python train.py --vocab_size=512 --activation="swiglu" --norm_eps=1e-05 --init="uniform" --init_std_qkv=0.0671 --optimizer="soap_variant" --beta1=0.95 --warmup_steps=200 --schedule="wsd" --decay_shape="linear" --dataset="wikipedia_en"
Each number is 50 + 12 x the weight over its row's rms, rounded and kept within 0 to 99. Layers, rows and columns count from 0. The size before them is the row's rms in percent of the matrix's.

# gate: layer 8 MLP gate, 192x96, rms 0.255, rows 60-64, columns 0-95
# up: layer 8 MLP up, 192x96, rms 0.246, rows 60-64, columns 0-95
# down: layer 8 MLP down (transposed), 192x96, rms 0.243, rows 60-63, columns 0-95
gate60 109:47 49 65 28 69 52 46 49 54 54 42 48 73 43 59 51 52 65 48 53 64 75 48 47 31 40 34 53 64 40 54 58 46 34 37 46 23 42 50 57 42 52 56 47 53 54 53 21 53 57 48 55 55 47 51 35 44 49 34 31 38 63 61 67 40 31 36 79 50 50 50 49 44 31 42 22 64 46 59 76 49 40 47 49 47 59 76 54 49 43 68 66 61 53 48 27
up60 103:55 42 44 62 41 41 50 39 47 41 63 40 47 66 49 44 54 46 47 54 34 45 42 29 55 42 56 54 51 58 49 39 62 51 53 60 50 63 35 64 69 51 61 74 55 30 63 43 40 52 48 39 65 32 47 51 55 60 33 38 63 11 27 75 37 71 56 58 46 70 51 60 49 52 58 40 49 58 40 53 86 66 46 69 32 48 54 35 59 51 44 37 48 47 56 68
down60 112:64 38 80 53 55 50 56 75 33 58 44 55 33 62 67 44 47 49 36 47 51 45 33 38 50 36 54 44 42 58 70 66 43 54 52 50 47 45 53 61 35 49 41 84 30 54 48 63 45 54 57 49 50 31 49 65 45 35 60 39 51 60 55 58 20 39 43 50 70 52 48 64 67 50 56 47 30 61 55 54 57 74 46 45 56 49 50 46 71 48 60 73 64 68 56 73
gate61 104:41 41 68 47 34 42 41 57 50 55 63 26 76 56 56 58 44 69 39 44 68 50 63 43 40 63 71 54 44 57 59 48 40 50 49 72 29 44 55 57 65 51 60 53 59 25 48 41 65 64 62 37 63 60 46 42 41 58 63 63 59 37 35 40 39 65 56 49 47 74 57 76 45 58 33 78 48 42 44 42 60 62 74 44 61 52 48 28 55 40 54 51 57 42 65 58
up61 106:36 76 50 53 52 40 79 62 39 50 52 51 54 38 28 45 19 39 43 46 35 55 48 63 45 38 59 46 48 40 53 52 44 48 40 55 31 33 60 49 49 16 14 53 44 55 29 56 45 42 46 40 27 60 61 33 48 45 47 47 40 62 52 38 53 53 42 44 44 56 52 53 75 38 45 57 55 61 31 50 47 59 52 57 41 41 51 67 40 71 40 58 59 53 29 44
down61 099:58 55 46 64 47 55 67 50 68 52 61 65 23 73 55 30 55 39 42 68 31 49 40 41 52 57 39 44 52 64 65 37 60 49 42 54 77 45 63 29 71 43 44 39 45 70 75 51 43 35 59 52 56 63 71 30 42 59 43 54 51 35 48 62 52 51 49 66 58 55 39 42 35 39 57 45 53 55 28 52 40 26 46 55 62 46 66 52 56 50 42 35 62 40 64 32
gate62 101:25 65 58 40 46 63 57 29 34 48 58 63 37 53 55 36 61 61 52 64 24 53 45 30 49 39 65 40 33 27 44 33 43 61 53 31 54 42 75 52 56 26 41 47 55 42 65 48 41 68 49 42 55 61 41 50 76 56 31 46 60 51 45 68 49 38 47 31 53 46 53 51 39 41 56 54 54 42 47 56 47 28 65 37 28 30 37 37 57 59 50 56 54 33 47 45
up62 096:41 62 61 44 59 40 71 71 48 47 46 73 57 38 73 40 53 74 63 58 41 34 54 33 73 50 42 45 34 61 61 46 50 34 54 55 58 30 55 39 73 53 32 37 41 33 54 42 48 49 67 48 55 44 67 60 59 57 68 52 40 36 36 55 81 53 67 58 35 37 43 45 43 57 63 69 48 38 43 41 46 46 44 43 58 35 43 50 57 68 44 56 40 51 61 72
down62 098:43 49 61 62 30 37 55 30 57 54 52 40 49 33 47 56 42 51 52 69 60 56 59 79 39 72 45 40 54 42 52 46 65 34 18 44 54 57 57 64 66 68 64 51 45 47 57 65 63 64 38 40 60 46 59 80 68 47 62 61 47 56 47 54 53 55 44 32 29 49 38 55 39 56 37 63 47 61 33 43 69 45 56 52 65 41 48 49 37 50 45 39 55 42 83 39
gate63 095:52 54 55 60 47 48 47 49 39 75 43 55 62 32 68 50 43 59 77 55 54 62 40 64 63 47 31 40 49 33 45 50 62 63 44 52 37 36 51 42 46 38 39 50 65 62 36 60 70 60 61 50 46 38 39 39 42 53 53 56 46 62 44 57 22 61 60 54 43 88 28 57 47 36 32 53 59 65 58 48 48 43 40 55 23 25 64 40 37 63 65 55 52 57 43 62
up63 100:50 47 60 57 58 65 51 36 51 66 59 51 56 62 67 38 34 41 80 47 53 50 69 62 67 50 32 51 60 52 64 65 60 47 20 22 44 35 48 46 50 58 45 48 39 50 47 40 48 61 42 67 54 36 62 73 59 24 60 56 37 48 55 60 68 34 51 41 65 43 35 39 64 52 54 77 49 44 56 57 40 38 36 44 52 66 62 40 46 29 34 46 56 39 58 45
down63 094:47 37 39 51 46 23 46 25 41 53 49 37 38 54 39 60 59 34 57 46 54 53 58 48 45 47 62 60 52 35 62 37 37 68 49 36 47 60 65 52 56 57 45 48 54 45 39 84 58 53 67 63 40 31 26 47 50 37 43 55 56 75 27 61 41 81 39 35 35 63 55 42 49 53 78 48 67 38 47 46 50 61 38 53 51 37 41 60 42 46 52 61 64 40 43 34
gate64 104:59 56 52 32 64 46 49 91 37 37 39 55 73 35 54 47 58 56 48 55 65 40 64 40 48 66 45 60 38 53 49 46 51 35 53 37 34 35 49 43 25 57 57 54 48 46 48 31 32 56 56 63 32 44 32 53 51 52 54 48 62 46 49 22 60 64 41 67 53 44 36 57 46 71 44 61 54 52 65 57 38 68 43 56 58 55 51 58 40 51 42 63 62 64 86 62
up64 106:53 68 58 62 38 55 37 59 30 37 58 30 52 55 57 47 41 53 51 55 43 65 71 32 49 31 64 42 36 42 48 54 66 51 47 47 52 36 75 48 36 37 75 54 55 61 43 25 32 53 48 64 43 58 34 41 60 57 38 62 48 53 41 50 59 49 74 61 46 32 44 37 43 65 55 83 37 55 43 31 60 67 43 47 67 35 44 42 51 53 38 68 61 56 58 64